Part of a small language model's weights.
Size: 7 heads of 64, 34.3M parameters.
Architecture: rotary positions, biases, untied embeddings, attention and MLP in parallel.
Training: 448M tokens, 6839 steps.
Each number is 128 + 24 x the weight over the matrix's rms, rounded and kept within 0 to 255. Layers, rows and columns count from 0. Numbers have three digits each.

# layer 3 MLP down, 448x1792, rms 0.0098, rows 125-238, columns 448-503
125138122116115141131127152108107113111125176144119137154116133095112111154140133125130139156139129141140089139110117128076102154092124117131128132132130127130154105111
174117139118099119125125150112127134115133117127133129135156165127129143147136144124131133140132136132114097147126116143078118124137131107128134133157127095122137130137
146117151149118138138098115109135116133109059139111103123116125143140142116120124119117142130130114115121123113119160146083136112154133143109101111164103123135104127126
129131119138116124123125125130135164145121179140149118125155138134154121148129124108128120131139135111122119131137135132139127117130131120112143123136107117123117143098
106108155124126127117130131117093129125136085142111131114141155085124138145128141137111102134113052126115127117143141128137128116122119113143106115110116151125138136137
105137136135144112103147151153138140136115156132134108114127147144115160112103115100110156149109148124145182148138146161156134136120133147149132117095133150109145123155
115139136124119137118134138116082132135130099130130129124120102130137142149129113132145119112103100119139195137118117106129132124112117123145110146103128135117136100160
106120120140111091128154111096095100124131087150130142120131125117129149137108136131155109105110165126147205103133141102138137168120129134144144111132156143143135143169
135134152126141143125136124128163131135117138118122141150130124169133132128135095108128129121143153121113136120127103119130139133124126118114093123135121136130135121112
125129121125133132109120120123103159127118000123160140120127124131130133116135135112153141113136159156135079144110135122144134140143132148117152130138133103140149129153
116124111131144128135144143136124126133123084131143111122158135131111107117125120152114142098129124118122109122137120120133113120082106137143129128110136126105124159108
154121137109133128128110114140071143142130120098128116130117126129127127153115126131127119144102140118106180107110122099096154124136106121131156108152139126142104136106
112105118129132138120140127099173128128140187108132139138157153161130141108135135116130130119125124150130121140102148116144130125109126137126143139103107105134119114115
123118140145136140128129114122126112144137081142141153135139136149135110125110141142134145126120137116118156113123137108148142149126125106121166105140137114152120121148
109133123111128107134133107127106135131114178128139137126140113081117103124133133122110124126123171122139114097147133120110129113118131121148137111119108123112136146117
127115130136126152097128136138157128139104141104137138139098131143131129136134116129114152150133080116152090150135139160119141141129142127118112125144135131113136138134
124116111134140121127136121129115151101150191120153108151125126090127101114125138103114125145104168140122065109112129102143138133145123129130137126104148110125134114139
134165108135127120123140131138118142124136128149091113101124104176154098103137117139112147133118161136120003103118161143149142112170143154140139125115122151094135131160
128131144126135126152130120137134116145153164104134133124143124142102130121117115155115134103118139128144135115134127113139112140119136121112093170119143102120127108116
115157123137134113162106139122141148118146110130115092119130114123157152106159136130136122118128155130107175145136136135144112122123129157151172136132142121135143143120
147113143160124125134130113122141118107113001138141125109126126131150144123125123113169117105140057104164255132126166155124129105159160146168119141112098121130150099151
100132135118148122118123157137122114153105087120127133130115141139111138135127133148148141128134105135148143136159115111139097143130119126128073118142149150144128143120
130141128177119142147109129113075124146136157128144109119131104146136119129104116151146136114128129087145150122100139104142132143119117124129096118144143134122140139109
123119134140154122114115127146095114164128110134154139131136139123131136152129122145114120138116096117121187125121102127143126105111149108122126123125127156123161161101
135132116120121117114124134121166136117121069111110126130156131156131139135154123133127109146125127139139072141122134118123124118137141116143080123120118111127144116091
131132140147130119121143146124127140121135107119144127134128120163121164128153129138147137131117116101146168155117123120128140115144127147132184137110138129113169170131
093125120136153135130111135128106130151108197122130121124120137133114101120115112120137133119109135116132084131132131137152130129118115129128139115106146141134105135126
114111148130128129144141110145142125137149136163132117134115133148136132104116120124135131152147123125126215129138119143125147118122132091107198108107116143145152125115
118158153112114135120130129111165108113120060129099137148120131151143095121121129126140122140140150127169028116159134108130118106115108140148102097125111125133114137127
141117132129145139134143122119116153122121128127141118133110145138143115134123121118109111124121152134099098153112131139120123135156138119159097129111122131114139135152
131147115113118114126133129164107145108156144135137124167101122096113122113132128113147152146106122137120143131118129130136140141158106103147117140086158124144141095154
147135133112125125138118112113088140129146157135123163142138114123121132133144151115107113141128124141124123112114105120106151118126126119141135119124131113134135135123
109142113137136117111145130122117143118113166144109129159143137104105145098167136119130135156118136160134250112108149124098161137130128083129140133108106136132128117126
153133163129133125140111106127128130129140128115129109133110104115131110097122125136091146142123094138124135132119103141110149114154135110132162116134116093113125132145
105132134131139115139143140109113127121128131130146141116141095118135137111144186111136136105136183148148096121120109142128118134144151154127160122120128084148163132126
133136129141145139150136136140167145134120147176138103124134112157126113092146133096126143116131118113126124140145163145169122133148127162172166132110132142102106106153
150130132130135126118146115151123146141118146132135131123119117123131110107104134134155106115147077142145081144126137151118118120145143113141142122111118131135121117104
110139123107116132134139126129152132125114195140120080113124138128131133149130124118137127131124123120128149123109117094118109128108113162110164105128157122146105140116
140118121100104107151120134119152121104144114129151131111128132145090138150148144101168120140121159144131071112127122088107119120144100114132171140094119110151103139113
118110118125102163108134119138135108124133102139121106116123119110130091125146114125164132145133104125128112137116121156104157121145105115121136121124106135146130137116
129149114110114123144112145124119128121127087113112137145106132121124152154148141143123137161109121122142251123131120111093137114127114132135193130128140106148152116142
130147114122107118135117113119106153116129135151108117156113108115133133107133135132113147133117125127093101118102166159148125116115107122119113113117132131098142116144
132137153118140123138109112139105098156093170130110153108123132116107115143115124135124159108122126128125226103125132115130155131168102137126155144142141086159097088171
122107124121121109143109152118105145122128072131093107133107160151109103142128131130117137119118120155101153130120111131123131131122105133148103118118141129147109134151
137149123166130131133126156132102133121121126104130127148142146115123149134108136149152130115126122097121140161119118134145108131114119124106137116143165158134132135121
114128144125117113164132121099192138117123053121131121104152136188126123128118147099120128134150144124115063145139127151145121131123134152138132132120127142139145136137
152112094147102135123111157127114126102151151123156130122161119138124140151114111120108133161152110138146219124118145152157111125153155119158107155127134171111148123097
145131129121123160104140135152148164131114025118107127164101124144133111126124099140135108153121096168108082136148141136112138141172120096144147121143100107136120100115
155137086124135146131119152096183139121163172110128106124143138149133113188107114129124108122131147162123131103119148130123112128136103139140189111132120154113147148134
103144118150145122134135142140164118121101103128109110119150122154127153116097118137141107159143142092142205095133118129138132111121160121113142101130128136126117135121
128148116105121156130117132143150128149155249119137118124113124173132112128133148132124128155166118147114176143172142162132094107140146119137194167144125137141135117147
116113134138122136160143118124069140141117175141137119116157122100142129121145149144119129118146076131116133158135143117119116130116177125107111124144132168125126142103
156147132116140130153107146102165126164123177128114119133154139165135110169137129117132102112122094107127183120167119115130095125152111122162114140145136145106101143150
137150138122119133148155128134118138139132092148115113149161113124129119131153109131119125128123152101112090136126146139105125148110136117134161157112159151114107125098
100139105113105125137106124148147153122104100111126140133117127121151100108111114111084156144135160154123193122142164108117117147106127150110118127152145103127143131121
119137128115139140146116149129140142146127088159129111129130129175145106116120105120132113138110178130127132101138128114148153125139147117119179137133164135126106128096
130112136129123106132133155124178149140130112145127151131139144164088116118155104146110128140119125109124106105123120129134131124129137125121156141125145109134143119118
136116108106115135123128107139161128150105047116110118111096116142128127132118151134125138125148135121097141138132131097107127153148090123137080122157140152121098136095
102116122117110142131146138120131132115170065149133113149134120111126128120129136122140109130095169129129172141121130088123121134125118139118125123124128115142145106112
126104111142132135132131111120128127109149018101139117113125136164167120141119147113125127107152105119140067126118126142116127120121126149151113092116093150092145123147
145146090118130127132123132149147126145161142113137126140125123147119133142126121130152153105112119124128167131154103122114114141132096147143121153143148136132101144143
138126128121137157159121129158103156113104125132140120135126140119149122117114126084101099114113139149123086132118093112125134148146122128118115116116139122114135097108
133144116138155147093125135136126143134151090152151095120124118150176127121123121115147124139137122127137036160134126162150135119143139114138148099112110134127168124129
120108137117119139096130114120108133120129146121119127125110142086151115127116105125109122119131143143116136143115134121123119137128127121100134099137115108123139125111
146112130136125117119124115125100118132142229129126123121124118112111147135150129132121128115129115117148184131138144148107158133150147123129084128143097111137140109132
127111104134125112110120143104076122142136143139146141120134134109138164142150111126147128121130126127126255119088115136139130130144131116112137130097144142080132159134
159125121144112126118124115116144109120143138148112133126103129103133118130139123130135144101116138127133121127142136155106164139118124101120125140127114132120113124142
112131146119133146152147115134185146117150142127124146135146140137124144114121120110094140103098157118086122128120103125143154116102120152095105119097129114132132123142
137123116165136116134112125121086160127143080133111121102146153111130153109123124172116148149123107112139154139119147150132160127146150122121101117135110151139162146108
149136115136138143149095132134121140132114202134137129143109136148127123123148134091154131135143176137137240104126133131112131124150126120138227154121107123100143149129
124125117145094138138109115131094091128142155115132126122106122108145142147106123154117121102132102106120165124108145144100121121149122105116092104149127140111117139154
115123133135157145135134122136122113151110153125139126134118115138134128106109152118122140120152145093148151129146117129134101143151148146151094143121177090140108129150
137140146141131128141112139104048138132155046094102132140124124064122137133141148109116140118105161147133000116126136104111154137125124146160095126124131121105142112126
127109145138101121137136148114085102117124194107149120108126133116138164152125140122133122118126098126125142126099145126126144122126112134131133113128107159114138121147
119121109133157146107123141157110140133137144136128131131134159126122114118143112121127150135136130127139069147126138143138133119105129133118144172114127158120133121141
111136123121112144129157139124093143132126181121154127157155145086143113156147124109116126113125136131145084115114142134155110137139144149141184122117126113140122133139
142144091113116099141114114128153138145125156133097110120114114145127143132157112109147132118151168114139171148152126124119131118150099103144119142118111116105112140141
121133115114138113126136104120132139116147119119150096123137122137132120116137131118109111121141151137129030100085142113135121117095136147146172143112131110132129112128
111147128131125146136122107126114123143130135159116127111131112113156106113119120133117096138148129144108118159146130154104149126126114109128132114126103138130125140136
130133130129139117142126139132034124117142166094135128131139139102093141124136152106126130127137172128144200119140095126113141160155111154148106115122119127150121131129
131131097140108139144118134128176119120119255125135120129116130192108091124102119118126119123156127117099198133162120134103140122122114093125157129149151135135105122131
157109124147128082132132122134131120149134200139129124115111159163123124122116146131132107106124136104124117131139136134143139128115098097125103129097124144109112148153
136117125125110142141128138113127129114161083137136112120110157145121120132123115137124126123111126126144163127137135143118107135105114127123177141107134142134132135143
148143127138143108097139125126110151135127121119124103119144120100110105126134145116130130132117201115124174133112130135126144123132131136137111153116103106120128128124
104127126127134157115133140125130106127136147134150146148153100115131118132136144119140141130137144157141106121137116140129116119147153136093098142140141129129168105139
152148112127123115148133112152155120125110032137109133139120134133123138111122131117116129143134146141122191127143117138097144092125132124111153122120124107122127141143
130139103132131113127170125151159162124147099107174133159124136135126130121129134099129133151140170152100000155106142121153152159082101140165127142098131102105176109149
101112112131125114137126131136110125120141109124120140145112134104107144142151127123134149118130125145099112105104133109145130148113123162144139149118141126135106135120
093100134101128133108136130127143134149132071145134179152158122192103133133154119139148152145113102144124064118130123107124120100136124099132063150115119127127126130082
112121138145120128142139101112125128113145042140122116132119131096141132111121133136142127140127112141136148139136130109144140142141144123113107133160126138145132135118
136125136116122129150119096128098134131119115118130119136110111117170115131119123120119093112121149140125195101142115118115131081132126125120167144103129113113101132163
125135100137099142094109180138114138132126000144122136145113115124141129127144158131143104164155140145123170120135146160120110110123152104141208129105103149116138156175
135141131087144115112122118128154107149128227107140154129140125090132116145147123128119115116126145132143001123150098120119118110117139125122129146130124121100134125129
132124142146122110128119110118088126133139124147119123119128130085139123124122144139124130127105109137132176127118138126135130151139136133119136132131139125130130139153
159159134130085092164139122093166112083137000117121127109165109132131141110112172135112108123154125121151131133122130150110116135096132144142137116151124120118123143108
131133146111134127145165128096119119139126115115158131134168129102117116144131121109120098107119129133132087130128102121162141136124132126137123138118134102131137077125
113132091118154107141113113148139108155141147132133115132148126120130140133107120117116145124115161133107180117141116112122093113104127109124174133107142121132126098116
123173126126092115140134095138103133109139086123107133136143128132155136105115112128117167156133138149137239141140122128133169152117132136106101139131122118143134108116
130113118145131137096123132140127099119118065132127145113123121115149091132114124132148146118161088153128059124126113139135127129102122128100079129118122141132125150115
117104140123141130149112108124150144117126038119135115102123126141125108131119124122132117142119117113130006097135130120149137122158138121123116116091113150102136133124
118108143122154140133140141134163115130111255092129142116139137115105114153138152140110155132142111145128243133153095114131131124095114116127104127151119144120123121108
123115122108134135144148112131124129141123154127165107132124133135124094120121127114098097134134148142122003130112131108133143129137132110120113090118121127137100120138
108120107124118134153124149140131155108134178121137143128131143139126100125149123137128150153135092119118152130120123107145115138138098144113149152144132130146125167105
120125144149154100121158130119086119118125130140139130104119124127111107126127154114148105106115124109154123132111112109143147153127104140143117145123136140124139125143
127126126155138121108122132127086113108111180097139130136113127107137140110116145141141112154131151106130217128113146113141127138137116145131122139138126131141166145128
092102107134125115138124144106127114133116092119125136121107118160128127132125154130135143120103117132122087117144125121132124143144117130133124121132126133132145130160
110117139143117138113149089143120119131138106136155128130107094137164130096123135135125108121134111113123136122138131137126139119121121119128176104143132108119125133137
136127119123133106117122134137118148138111180133141125119122132114113147127122095109138118119144168110129163135113110133145122111143141147081102129103152119131140113120
131109099135118117122150103139163126097143111138125137167117134124144149128138162130134154104115133127095164133137154128126143158106133124129121124120120134115135139139
116123153138120134138137134140123119125135157143102123142105141134105109122127138148102137121128119123123124134125127147127137157160120164111129135137157138123142136160
133103129150113111135138117124114131126142178117134129109136124094143132105121126139122124099130104095115029141099119124137137145069131147131135113116128141123119110083
123121125144130122117130117122140149130103115115108142111097142154140125110142137117128130122116115131112070144106120127145146177148132139125088130120123130130114160117
122133135126121109132123133111137115119090000116116137125121142146125162132132123132112125107138135130123128140138128125124104131129128137126148115142126139138123135134
109127135119124161123153128125080126118103149131136153128127101104086114121147134127139128128125119143133101127142135145141125124110151126088097127138136133163132113158